Part of a small language model's weights: vocabulary 32000, 38.4M parameters.
Each number is 128 + 32 x the weight over its row's rms, rounded and kept within 0 to 255. Layers, rows and columns count from 0. Numbers have three digits each. The size before them is the row's rms in percent of the matrix's.

# layer 5 attention value, 448x448, rms 0.0369, rows 93-447, columns 224-255
071:168080104073132088130129078177154115100164141081191090145160092176138146145134152131078099139165
076:138116143117169196120147088103123170152097089083113175131121139152173169110136179138163149140197
080:173110088123108082147119108109086078095155161147142071126177178071174180123134128069209125106115
075:140126115101165163164147081169168131081110148151160176177101145174127117165117164110056134071121
077:150116112175111113076062096121187144061114087060081150126122077184136128124133146110110083144102
075:149183104106097114155145176179117088155134156081074124145052152067073074119122075132153146083112
077:174145095138139162163138123084089176105183145153112202168090107118121134118134125109074142171090
074:164099163174170146159135100167169186120128109160109132106097190072186098157122173171109135128132
075:141068133182135122159084126109105084071106124096146086119103141112151160111076128073143124152177
082:154087188082152154125083072120172110119070133095127147119125125119144094080079133164091189148102
075:160128091099166178131055158146115148105119133051107120121105097130098167115156148119116118144165
077:133136130179082139114132143169128088200174177132129078148044179130183186109126086096136124186131
082:119115148149136133129114092132136101096186091117148130154088194093126137103142181101057150150082
077:141094095157133119120148103187145150170167131129122144085101136170125092136111161105156090109123
086:111121101200133134157123116115176095183052107141141128146070130138159156140138131145096109127114
081:128171069148177113186117095100147111101056194148175128088134185124124113124195072145094095138106
078:109117114087116165171133139118125107073102092158116189088175174057152150145089118072129131136157
079:095148145132112132092121182116069094175145069143113116097149168119077177116145096132117169146118
080:159144145113144100122133114081131098152056143088132106136165083120117165153145128076166119126121
078:126156122156184071072142127143158074055126141129167146164130087096138147103103124142099087199145
076:112138087142118187171098116123127091112151129149090179133141162142214136106114106067121128114166
080:177136104115113126138091212158088101132113145118131087177149106174116138116107188189108145098146
078:073160104075099160142119140160091113098171117135166157126096108113136147110136137064117099182085
076:072140155121159140110179078141148099125188112172147133085071107138142092149082112110088068136109
082:117169115196120064132197108093062127102121138131131116143118067088123112134097079144088130109158
079:154096121098123101101118157093106168112094135163167175120110075076119104134120115089148160182112
076:070110126138099110116108095135076164095171130153189123126147155142112083095105105158160107089183
076:104164125083164113161133104170123114158192111169078091185125112167092143158158120139158098116132
079:081117096134189108138162068162234099118123136133100171178131174080173121113117079093116113108084
087:132126077069120116157108167102152110134164193116152104091164162157126185069119152142154097175146
076:120137158126136186111161158039095142156136124078109102178113107132103136090151162106154138108132
079:159105182115121164136139159150129138161115115123140107105105106123149057095045103129131167106091
075:153128178137104155125106096093139112062114107111086192088095186145130103156133075132129136161123
077:114151184106148115128086175096114132127158179070117101171148121116113121093169133160173079176104
084:178115152186100151139102149161181070131157152112096136175124123095140088092108120172141100106149
097:166137076108137090182114152061165181126120122136212137164134176113144149145134106146111113144111
103:115179210123135150136138150088161156156154146090104123094157124122175138111175133076137146125125
089:075150103095138158123100113093072150134112110156101164112115141131124162167139152129129109124090
092:121151122159071138101161123159170124145126109154142145152092117102094143162075114210112167092123
098:125110164111151112190092136136141181170145103120173107072122140081070173096081132077146163135147
091:124105149133176157108076133066120088104071105120144125122134158143115153127070144184203166199147
098:132132054094065126110134087122181174069120143123127157142145109121060111124058156155150127114153
090:140156154119110162120165125165153119143098101140121194052148143143122155117145121163165157186153
093:137121074116154142154161071183103116145100084187104102194091109173100154143110091137149085070074
094:154231095119179134083122125142140122122097105119114081088106143073176123139142104114121162068137
096:099093133128112114155129136150153089157153148110103132168091145128122111103164117095107137090170
093:087162154147111174085151116138136082146114156157105059150187102121167120122143134113105136169067
095:077131159111111134128113135128138081132137114087123094085070145130106180144087093137137157043107
088:135149152120084127153140130066136149096167064144129129144112143092125115135166156148128150101137
095:159133156142179157176128076103148089128138195105125110110161167146106143117147104124046146113189
095:160128088083100126170103142133107148129120111082122185091103111128129130109145150150122172120125
093:119089158144185111070108107187090188135177131139093132109101160169201163139172139144145124158164
099:157120115155159069090115105173161084167116102123137114086116122188163134126153094197073190111086
097:160139154162092171127116096156128157093153100091084070089098147181118119157156118097126175118155
089:096113091159122190132185091144132124134147144115147174071162153091131122136108144133178145139117
091:136098130145136149141131141111153153140149106108120113131176069134117082136159179153191115098159
091:108133153126094116161148099210150080114141089157121153154109108095159158125144136163127139138078
090:127090167136109109090099077139102188137099168175124147087160078127102138099121104150159150128092
095:130121178151062134143111156175135145124076132144123135145195159053172065106111141107091109091028
098:092190136111131155203168134051127130111151093098141148109143152126128116113121160117151153135124
096:185147095117091105104099103148082140164103059035181145169159100114166124116146106102177043108148
088:097182144130149133136054093163134148123158102153102103149090132193100176152097145146061172174106
094:158071103171089130139150153105118153117066098122142121135082150153155188115152155128109123137102
095:202063121139167107117129097122150152153158164129132150150165150125135177098117125149136135116120
097:161112084118177112215205128091162101067178091168062097159171127118097143146163127168085145133120
094:133159096120094112101129138144142127035129159165129115098065135181134079195113152170131105124109
094:114086160087071081132167169140120133092128135120099130126151143192109113139172132126098142173115
092:129133090069152097179124101113072160159140069156158131089097110073142122179095190088180071151097
094:131123105146074146132076146152163060100124093164139130140195141165094104064113084105166108121127
092:104132080151126165140122158140114091110098094153165162122093113087132107066162152196162155122191
097:142122133197099105133149121163120126105124206112163107134113079128132107076139139136146068072120
094:098108131181146141104175120171117125084136124112047149177125105102081174106116153165167119109134
092:103127146119131077146162114119142133157120214113155126147109121090230144115149112091168163178135
096:091130154105125145174167128123150090111141087081079071096113098138092078082130109086108084154135
089:078119137171074107128124118094089162104132082148157142096200120114124096096128117073150087131181
094:117137125137125114104148130065101187099111133091153128186112140073146138204163135104083172118068
097:188116159168203151116184131094099089108111114124129041103130094170087101147131186174072107122160
094:159115119143119123069109146223137179145146139118149075178114099106143156146137170140068121162121
089:151155144113137127075180137090121171147191108166111118165107128128170150128140140139121159103142
104:144182153156148162124107104155082149104154147102134145081151107088111178176135082054181166159111
093:148063164128132111148121148073136137122171144159104184106118129140119075112130024162099140125185
091:114111142132102154111154110090114131139133150094114169124210155130108140158117205129183094130209
094:097153075148143131147163118122112099141084095224118164101147091133148137171193143097145129163165
097:056142050131156109097179083163101119092138131108134130127097087151154186079165185154103118117123
086:117134056114116141129083100112087174150114120155136133149153072088107166086158104115184104155134
087:079174092176094128078119167141107187130072148150183136122149120099131099142151042077110136085143
088:168191136098132160124129058139080158134116155160111144120099222137126159186123135146112109087069
094:164096125094075136112201149114169110114116128184135144084150136123088126140094105143158053095097
096:174111111134053101178156153137114123120075121159133165152148159153117107121081153154097189154143
093:137101180104125181092128163193080089124183152082175115149069137084153120117151128195150166159151
092:100140162139179140114172090119125085106101186160093095166162127146112141185126109152132163180139
094:153171173125103104123085099123140165180127084128154145093128147129152157144128169104134088139125
101:143090146119156141134151096165144190148173096135067123157154112114144123151108132100142139168071
092:099199161144133136114081167113179145126140196168089071180083127149093112141183083084136106124111
097:124118134075119134099142065115134051116129156171128192152088120150104125097112126176114133128117
097:080170098143113167148127126174134186063113127148114133098167100110068169155116130132169128116108
097:107108114140085169093204151123139111079123158105093095096150082193041133011094149146140073124114
088:123185202164132126136123132121115085144159092079131136170167178136138165114092162096152123099064
096:125110100194141173173117143152092120158167167152152172128148130128119135054177103154083139118140
150:168100132151118112103122117106144139114147075162113120107139113144129140122102046087115087116181
155:145102081139057098118143112132036142216140084070135156170094130117139099167111064124129112137172
151:116159149123088134080169125050114150149153113123070101047126139155138158074125157120144116121095
157:115146122114179143123109158119102102072108179186088122160086114087069138069112134110124142161150
147:099148140157193059156167077152133115139131188135145145126103134161141116146096105143193121078156
155:125067108117091125123139106159097109123108120191144089137142068172176107125120151140150128131194
154:135134135130170146137127141141211117100171110104128107138059165166090125128142119139154113068091
150:121168181121080150100123144135164141119155138104107105150115143178182222119131077169107059095084
156:123152138081052159181176100135166157163136094083158123146112108143100126141143151113143154142198
150:166136167094047118111148120118139110106197070116141162110099059174146124135114142114091109168156
149:148120137176169107094190164153098138124090163117158087102133125091153073139127100163148168081107
152:073164145103085098148109127176137145149082109133081173115117099170140156140194202098119085155150
148:075147116081140172053172109168109135063102113119083171121144124215123166116090089151105156117121
151:121048133131081062150098141098098165086141071074092124138159100117116103093131100138152102112124
152:127089198130081189106118145116114139112109121110118142042151155163172127118093070162125174101130
150:114113055127115123110126154112062145140112139149187147076113116082133160130119168168151160131176
150:188150101166105129152120130149099100122110170116147138166058161107101148203130091147174115111033
151:111149086128164162106154124127169123151170148171163079111109119118118136136171123169140080130139
150:110110110185169095099090108141073075102114131148179128088103124156121106116172122080158167109086
155:133093111113139170115091180178100101122151166119139233051166091130128109154057107126110101129143
153:127075144103158117180115168157182134165081121143115149140143112156079106088136119110132157122133
151:085166088164192132095101078147122092083122067073086152085138097117123143137133134060142116056125
147:110146105137154114092129130146152141083113117136083149157115170191109186131133131102094111124053
149:203113178107168122170079093096126130159168139117062110144137130195156106117113134084190140126076
148:201126100149168160155141116148092178169104106143181147119142180123159160112165135128171177150097
155:107113073110139103158129138122118163123107087177168061148095137098116151170107094110154088064126
148:105090170110198148120134088153127164193159162136121148149158125121184117130136087089119079096146
148:105160134158155167157108144179140097120111162147171108133147081088129160065101079134063092142110
148:135194102136132084112076099122134122166096129142115137143097138120090132092139084158113086151164
147:106093132082119172133161134117144139114190145162077106099155090069130111131142121112130129106197
154:145146103167107135188137131090138131152056143130148083104175124077102187159108175183155141107120
156:141168158135129123145143129107196129142065158078139139121117106116151118175072111130111131129083
150:160162072133140045076108130080066097162149123092156143144148154204065073172184138094141132104138
154:187175127104089141108137122168138121180203171137093114146097121087123087161165152106135143101070
147:168201127141134158137146183117126133090100112112108149058125169069155134129120102136242096155148
149:126187117104175135084166125162099177135124132167136173106124147054124103109075105078139141156146
144:083112207145148086134111106124097110134082139164123099134141135156082129104113075119174143166107
152:128119079078156099077119095107129120168100142162131159137116097134081115104108119129107117123087
147:113116133130076096120078154140155116089090179082154138144160166101115119097132155117141104147143
152:118132124151139061134127127071135098106126094142101142181160098109126098137117140141111205069127
145:127151136150091128152122153137120153110099092125072112091141104099162134164091158162166087128111
149:133106155163139148092118153119142075135120084113085155149152114188146167104158111178127117110132
150:166119179081123112041192128171117092108089090099089079119078113098104140174107144131116097120091
152:131161148118077148099095099104142047102102116055147106176165155073109144115128118120105095122100
152:057080108162139131183091122160144125139141101093089129089131153164145118166096141080180128164109
145:127086136132139094114136083163185130185137094122147094174099125134159126169113157143157042123140
150:170098129166105120156127127098127125108107143118101164157149137146189162115113080137187113104144
151:106184177109197128073162150159168137180108114123182101103104181141119087122181148116114139096165
151:128107164118172082094130073168147159202147117135090123136087144175124111160111125141106085224114
152:126123122122099087093177170213174158094146087136160171136143151182110109149124173172114095155110
152:143168116097099067157207157095141166099102096100132125146166109074152117099103152131100163157151
153:131104094062085139115104145124078167136125148095103114125077088076177137130131109147054069126122
139:145140100115139144132055089097096113121214179126172115120189123117126147170183133156157106123126
147:139142135061164102106066179106110166086153165117166091176200121133136103146104106153117116149081
145:090120147143163146139173189113168095097141108123110141168166162130162140154175169146178148153148
155:142143131120166141154146150152181158102174202149177120136066095165132157123143178125130143130137
146:174116143114157124147143093131109068082054097125146185217116192114125136130095084148173136157174
153:142119131099119098153093119168136104193132170116113206146152076098160127064175069079144120170116
151:167206152134198133095193097170119161130170141149116162139102120118124096123123115076133090198138
155:116044131105106061090181118170138143095161111112150198186111151136179132109081159083129132104109
152:096171181117079134144107182211106128136112193105078051137099138111065103081176160158090168102165
151:065123197135141151118096151084130133160123126105165171142107108128106110128135114141153173172109
150:151184164103174111159127170058092135118098113122106136168144095089127060121156156098192129149139
151:141140087144140138100097114099122140102127148111110131086081129075112167166145120083140114094094
080:135162158161142104118187209165141130124127140130183117145156083111098116108109129093214113150093
083:132112163085184111128171109139105102098142151136104093077119167127154135168141124146134166096197
080:151135144092180155150100123120088196192161146100098092063121178088124150073127097102098113153094
079:184157093152172224136125119157131147144117174104098181123122157108096123108102130102123097118058
081:069091128115122072134078137185132119091129163130178048117146118074141108101148089139169109196172
078:157117131104135172133132180118114149133040174076121201168060116162170129139144090180164203146071
082:070138110102163132132178128173196123158109137127167150110112085142109126152140156114154172124131
079:143175160105173110076140158166085132155114109152072158137101097118084115134185209134154083136086
084:100094179086139148115066136061114067109108144134165115078071133113109143107115134150169178175100
083:170160169121092095123154149114095082095114106130154137171076103120151096201185151145090118074104
083:069143105072188139110120177151165125157146130069122109124151142124148149142122129134150200140120
078:107088081106076130130102170087090104153184094158095141157061069165153147114129157136080155150131
082:092148075086079134132107088107154103111105195098122153147133141074126129089151170098146132165160
081:194105095148063128134118180140138189110162118139098123164177137159132196143174169179141098100043
080:128155094120126136153100120108132141090160114139112119125101136118091121138200114134137153158152
081:181118174117136117114138122146120097138123112123130138152097141193119146117115148115123094156138
080:098151113128119103081101190130098107082158153140160127170139075145053101177082139144056113156076
080:114144139100161140144146217126109200162141117158125145117157153148087113138177146173088115143107
081:135166130169169132067082099078055101179122144141148169093163152152159134107085100093141135108092
078:076105087137103176088116127137153102186109184130125130123098161189137150120122114192118111127169
079:120104069149165093162087178120166117169130160124157141138195149115097151150129098175193135102122
082:203111123139123105141183079153088155148084139136117154143124166159172136100108166176128162078143
082:095170082107105150160162130165094061103094116138132077112199151153122191122154142155091107157185
076:119151182145145128103142088137126128146157126132117175152102116119090042144144144119104176136115
078:108160126145105171105115113138125082140105171156099156130110204123139146123133108172111159155123
081:096162115153097083162097151159142122133168159118115084084116096148138124086152164167134106155206
086:192148139120135182179086155152087140114157076031114160165094133127141148150103156170203178182098
080:066154125133097110131184091116135142159108142120147133093188074115112114115084166152103127150140
078:152096141179149154086162095110117159113141139118141165093081112151175159151101182101178150126100
077:207139147082116122102057098196181115119134106094132143132077151116129155150142133125115112173099
081:092118175119116109135108140165167112168144131099149168144136093102126120112152177147072131095122
079:128210098084160107118135153104108149130079120127121102148094149178045173131072159118095094127091
079:166188120170171128093132091145144158114099142160132114155114150117096215117132111123203129117117
080:083129151106135123092082165152136133148126182125177060161162085149203105126183152094133147123175
078:176165148090151076141114110079153155207205156145134072124104123123082102129147100162073154132134
078:151174145083168154142145139074087075065126083119176131119172167109135117165122200093157187148154
075:145153125127111137132141119162123131134154153171123105086100119158149181175113157116060150065177
084:164149140127122108140106157148096132155126113084122100190158106099103122168159107156094132124166
072:174135102144189096087134110133143128111148087097135150144165156171085158134156196118154140179159
082:173102145155119101121175139074100102113138095111068086092130058136157157134177112213094133079202
078:057102161117146154068134138127195127095132049121151180127111135077160100136143141129085184121155
081:102116143107130096094132099131156118100179105110087141116127077114121183119172121138060202080100
075:102151091092067176098162133139070144171152145135159204129167053128088162177122138125115139147171
077:123145077173089155118160137095143176187111173128061133164130156070134142148164098116197147110138
080:144151110092106098119107146202159102084149127118176137134126157101170093132144087158125160079132
076:145138159149157170153097113129102172146115068059149154107081095080141121130122091134143136185145
078:147147163142111134123112114144135116144066133139087144131139179152113102180113136130118114131120
075:136113157096141108160135155100112194160114165121175110099158038148092129139141107132138147151126
075:088097146092147196129129215099101106119174116114122094149155085113174128190186060136162159095100
080:120143091161130160138130138125069125140108160094099129107139107118104143109141109087103131122134
078:104122162114113121122122170096127123139143116124162143101180120112162160119133170120155176125133
079:107091115166183180107106129174128155190143112162103072146137108137137130136176137095125153129120
079:159116119109143118135110126112159125157102161120135087128113159138072135150150078173177126093127
078:115137177140142100128124131118146120148101102084171152090200189098141190141130105153136170133098
079:187152096112103129068167136099123170099091172142099105153113102136169154115131147125138142121153
082:120189089151138148186142144072110139179139096147092150167099077123168089143116133151095183147217
078:175145144149127101109178149171154101130064125158152245133168083077134096112109101157100191162086
085:219146147122103106164102083116136119196095120114120157132163130150129096128121083131165162165111
078:100094099132136143125100121126137135150168139089164119173094166164062150135128072101122124084126
081:111150111081116167116122145128054107116146115101152152100112160089082119118126125191146143133166
082:134100157093199106102125105113099152152105134160123132068107098080145132111097074129107205130126
077:116107094189062155130055189084130148090150109180174140116087138174112115141112087074136067102101
086:157116075177084084112165061116088161137092091121114162144176141121167094145188084110152127105121
078:073143145125127094134135142129123126134194188123178102151144146140083108178140119133118134158113
118:155157135121129109105084179109118106089114124158108120180208134118132168172118111129179121110095
114:130106172157082203139108106185135123160155175194144121137163125173170174077095111165154108138118
122:081140110106133138128121180161107126124125136148125110187116169121083129100110106177092172211180
112:144172112151151158139136105198083067107083148217096102083086029129169181128167126172130134151093
114:147179148119096109150066147122134126137106095163111176135175170110211141132167124152152158104114
114:109117139127102148078096088131084096139058091139164175095113163065123102071151116135064111139069
114:093135123133121181051169112152136125090183127147118154103130094145100136182105203075136112078142
121:143116098095135139139192040131028134119094148122129153080108126173127090198158107181127130154145
118:128138136072144112135160147095112094109063121095122166173090171137129102083113162130117157168087
118:088176165101138092120079156110093144115122163099173136174110143106122126079161109131140108119100
119:131126138169128122045143106091077142085123178108143063104098113144048125186186191175078121084162
127:134075132128097153134138136107072130140091129088120081105120077119108100127125102138135093162128
109:203146119119169159085158138137078116121132156112142086127032142126136085100187070220080149115132
113:163067098127170147129161159131116129133211101193075169132174149059129106130124138149174127144144
115:112135104190136056135097138124129149116136109056133109144095135108188114130103128096111102091135
118:133106088153087176127127149128116141097144154167086149100177145088093103107108094237129159141174
118:082169126111139160080171147146114088136111148122127137166158126165102163125133137120115102175103
115:087130172139116143161113175125175149149143084097146086122101114135072113165143149096123134158159
118:171140081169123138151137144111099141137096142126166128115132192069085124097117113157129121158205
116:087119129156131144155103125176100137121147183105119086139073093141080148182179150094174104114123
109:108084164110097148106173094110173182175140101114112097136141114146125113185144140114143098154102
114:093093147082101129158103084167114118134182160121123119166117184129097176133171134127108137136096
119:174113095179145092082082113127129129115131151106120200151118111132169173118090179052087142091185
130:104156126106141089151158191120131066137086126148138138130157113159174116113168140038138107179093
116:108104119147105148125097114109074139091146171143156063090114196133083111150147100161138102192107
118:103103109084112170133168119070134111094173134099140149114107143185116119129122111173113146134137
123:169128084164128075086006165118152197116113124127118100130075150098122077132177167065111123125193
117:151156135133154114149135119140154135151104082122102183132123186110128136073128130126116189090098
118:153131115080163227101098123117130126152182081165119131084145171100097131127162167134115124161155
113:088129099146119139195144133106097130093155088150096122103126137148113124098095169136143076118125
113:098102135140120118162171126072171130127172100100129084144060040101123087158137145118196121111133
112:204148139101153112119174128096122138106199107164090155150155137098106155121125151112131142054199
123:042152077173132135131072131102071154155067148161135136102125121117069105119060125127108143112172
119:146166183146093127115093168100112151157149116137137149086144097095104113098145156098163135158192
117:140160134099079168125175119111086099160104146129095137171118131126127111158163175101179125119140
113:176175141109179113198129127095124168039076130066113143188177147160158112139118165117092111117153
114:113127144158158095117096194118180135089137153143072132104110167090163110122124138118083142150163
109:135136110131168123147080143152112041095084135141110155137116105118109151088070127110146212122119
122:089144110138110115106193073122134190130136089172083088100128151088185127114099082140129133154131
125:131131132122133119137179111155122142106134083124135001107180093144109119098136125134116140150123
119:215175087143138129098152104121103104111146135148119132104081087109133147099136097164105121150099
125:102138087187136156129109132108171133169093215172149122123128170132125139140149164033082137151078
113:143110099127104135125104164179108164102110112103162129149165170145138096105128139082134093093102
113:110147194153125158121117119116134097121094168140166173136103115194119183097145116128176118079152
114:115124114078125138105125173167127112132101180097123149075077151167101077082118166107115114169135
118:121088125114116149155120161144082160119129191088136139130107133141183165088201091163137141182102
119:149104071067165133120109139146115211128122139076118060129094135177161073114144083164166121089226
113:152125162083179102150101104150128127129133124116135111152091059125171120196147128152124136100117
109:101164130107200134129165151091089087088080081172096094121156175146129179146105132124121151077107
112:155149144110107079172142069160081151118086123067192149125127183121101108104125102121151116186148
103:109129171230138142110143114099115114118140172076118096147113132090185134038105120119120148131172
118:095167131115123132180138168143177148148112171084188130178143142137162077067131189183154149103150
111:171084126149109145136111121125155137115171163124164080095054136135162143143165086108186158128124
118:163163104088111126135102132122131180143121139110110182139142095109122171164117113180122148071152
118:098066084100125133074173121079104119111164118165127138109181132172110124156128146113099070113090
116:112154116092132137111110130148122150152138107084129102129133186140192143132114144159125135112070
120:074125106160099113102177094129134135120090159167187114125068173100101073108105145166141161147131
120:114162158116151079144107143101185160183105111124100135129073099057128125160085168089113148089115
127:099108132128132114181107081095147054147077122088131118151083124150166143119121097178138132116136
115:126180045086117083155123150092170197158143133048154124140116108153118083144155093137164094103145
113:160106140144091066125171116061121139162131171119119148102109178107118108172163092140141141202094
115:125109065121126118145103143161152118160158155083135153106138137135090168121170096141148144167130
115:160157143164127135140130147134077090067152135114123064112168147167132125127029080230113176146132
110:135125146147143157125147092104100159121100152099134169160168114151109110102117143141109111118138
077:168171152093190108113171094080186063154111112139122110117186131116085111100167118068138105174117
069:100135091094099169116124082110157108085150117129110158149157137149158123088082150102138155199073
076:154115138145138155222117068144129047139126224098185123116092173150126118086083137181137148114156
073:143153208118176152116118190131115062149153110071086136171125129173159081058108092096154076093115
075:103127139166089095084101137161110159103164148093125180117099132088169074134169155130130143160120
076:197083150180097148138139184150087098105158078117155132131092065134121062117085171185063134088130
071:122129090165146080144145110124152120121110108140120182112128145085114097085085146132148131172129
072:136156132172129143165106144084132165142102095101180069109168129144079108112104078103108140144110
073:181093096049087139135137142140139082121094154120118153159108114133076152104189076133121068175137
078:099072104134161116157101142147142059167111100130137144124139127104158133115137109169181137147134
072:105113180108106093101122181174095079090127113102157115147139113135070118129130109131056129144162
072:114167208117174220129132097157136060112161126077137084101107135119158122094157147124106172152145
074:125092156113189158111105126220108079091157153166097065198104094164154182061139116132141160165137
072:141133069112168089161129131164119092150131106128156109163076109191167125101143120194145159139161
072:142121151138100115172130082129128113143094139133151112187092145170118127177092142131172110124088
077:136112149084082131165174166089105187154166140134183169113177116154065175126130135124143129149154
070:137149096094120183181133078121082094096201156143162087149171169121144215150099192124147102108143
070:115135118101126113130118111167130188105129126103083098127130119162131153087171090099171127072133
069:075127127153115143100076140101129147118177104105176106157114120111161130120176089073130131090121
074:158115067137133128147106113140085122124090086110161136099149129141112165146117090108099104198139
073:136173101050096176133181168156069154116149145124157169127164161137146139124143126095121157075109
082:121121154125117136123096112119095090103135143142128100113062117072086106129132132165137146170133
073:111122103158144185101169133161133099075160092121138143133132089102124173105125117145149174122144
072:121074127134081149093174074142153146162155079084126091104128108118106138160177213139040146125104
074:090177128155113144174096156209160178113121087110185117150102123093114136101138176168083159183169
073:116121138193100131158160102132138084117143100203099092162152100127201178081118142077116092162142
073:062115143066090147090186149094083133129169141139148173086208151170165117051138116133165149159132
073:099109128060097173111153146203103137084160038152124134140112122097186094127101049185155139165129
074:177101122074123132150183188120155142097135115151128171100113093182173152158138164172110129136089
078:093099117159124094116161172121140086127154136138144072121158129163138129098173141127125109128110
075:169146179116092111129149112093123126138112128138134128092133166108162138184131161153136123116168
076:124138118080135135124141106115089102135120124140148096177107160070134142136118083094152128153087
074:142090115156164128135113163106143104106120154182120147104196101146162177155178103159088191146089
074:176170145123155072127159066098057147137070066187122100174163117167236133208165122130101113116075
074:102139203124148098188109087150101117195132154109196138123091090140108134093139201091146183137097
073:125144119130075096166127153079126114150110120133159111178146124057136092132120134179199151144108
078:198186102147155132128118150133118116111113131121117134118114128173133170117126162075119143120155
074:120150145105069194151136139154101089089073123150078148107135076180086202194136151134165122105167
072:048150161145134140069178161120113127157072138076067189143126112169174137133084167126158161158123
070:117074151144130124112133123101169118079146139106087123083053097149115142122141166150182175106178
073:114141170090141113136149112120127130127190141073116074133141126168062170153146139138058123123168
073:105131147080165124067167099171165136101175113181136105129116131131123143136105129091081108143103
070:191135119100133102177116074133132133123146146148115173132140097175125130130157145087108137150122
074:145143156160082097076129123136159135169101123097174120113140105150144106071077126107164089130156
072:182185104130117157170017115132083095138086133121093133152082135146104188162101106134153078104066
074:186112113196151126112117121111140124137120182108095193156154165192157139102128082088122150129116
077:141070060117176053135134072105104115127112079102120183068088117130090152182098173132146116095131
073:114117148088096117136138152166154117109126085143100170174063146097140144075093152121122126172122
070:093123072129124088144140106153118113112104160132152151137081149146145103133147128131099086184103
075:085099176145092190147113146079145114091163095100130082104181079159076149132063171199156121129133
073:117095053145141092141201106108119068150130173153168116128161109110130161123137148112140111084170
072:071081095136149113163089123164117173155147158128131095129116117137113129152101136183160083068146
076:114062140140156123144150140144126107149123159132106090134147111148128153173134069154130150117082
075:181191080165123127152141161105182143146150172114115116120137139068130177136138095078082130131178
075:165156170107122143154062097163134012149127132120135122149120153174105164115187188112111078143102
074:136113144170174134190133151130096159085099151128144098126148169062149191175079145137102177109105
067:185115163099085094113155130120157159143187143118124159108107110116149105131110070169097138087182
075:159128096136188130181136133144144208134104055100098138084094090133072189163174181103137160157180
069:165099184164105116102149125105176185115154080080060085103153118106125112100102095181102073100103
072:100171162127097050143147172090141130112064142145096086108130147106142160052157152104129120082191
074:193101080148098186149108082152154133225084132131176136117126175076174179110104093108098102100157
083:097154118135070103085120133144169172132106190163106189125170154098141123127186114153134154084079
070:121083143121099137100144148177155183125135135196157117123138156067139139108176141150112088110168
075:191099146103094100096093077136053119086156105079058090129112099076131113099140150095080132139174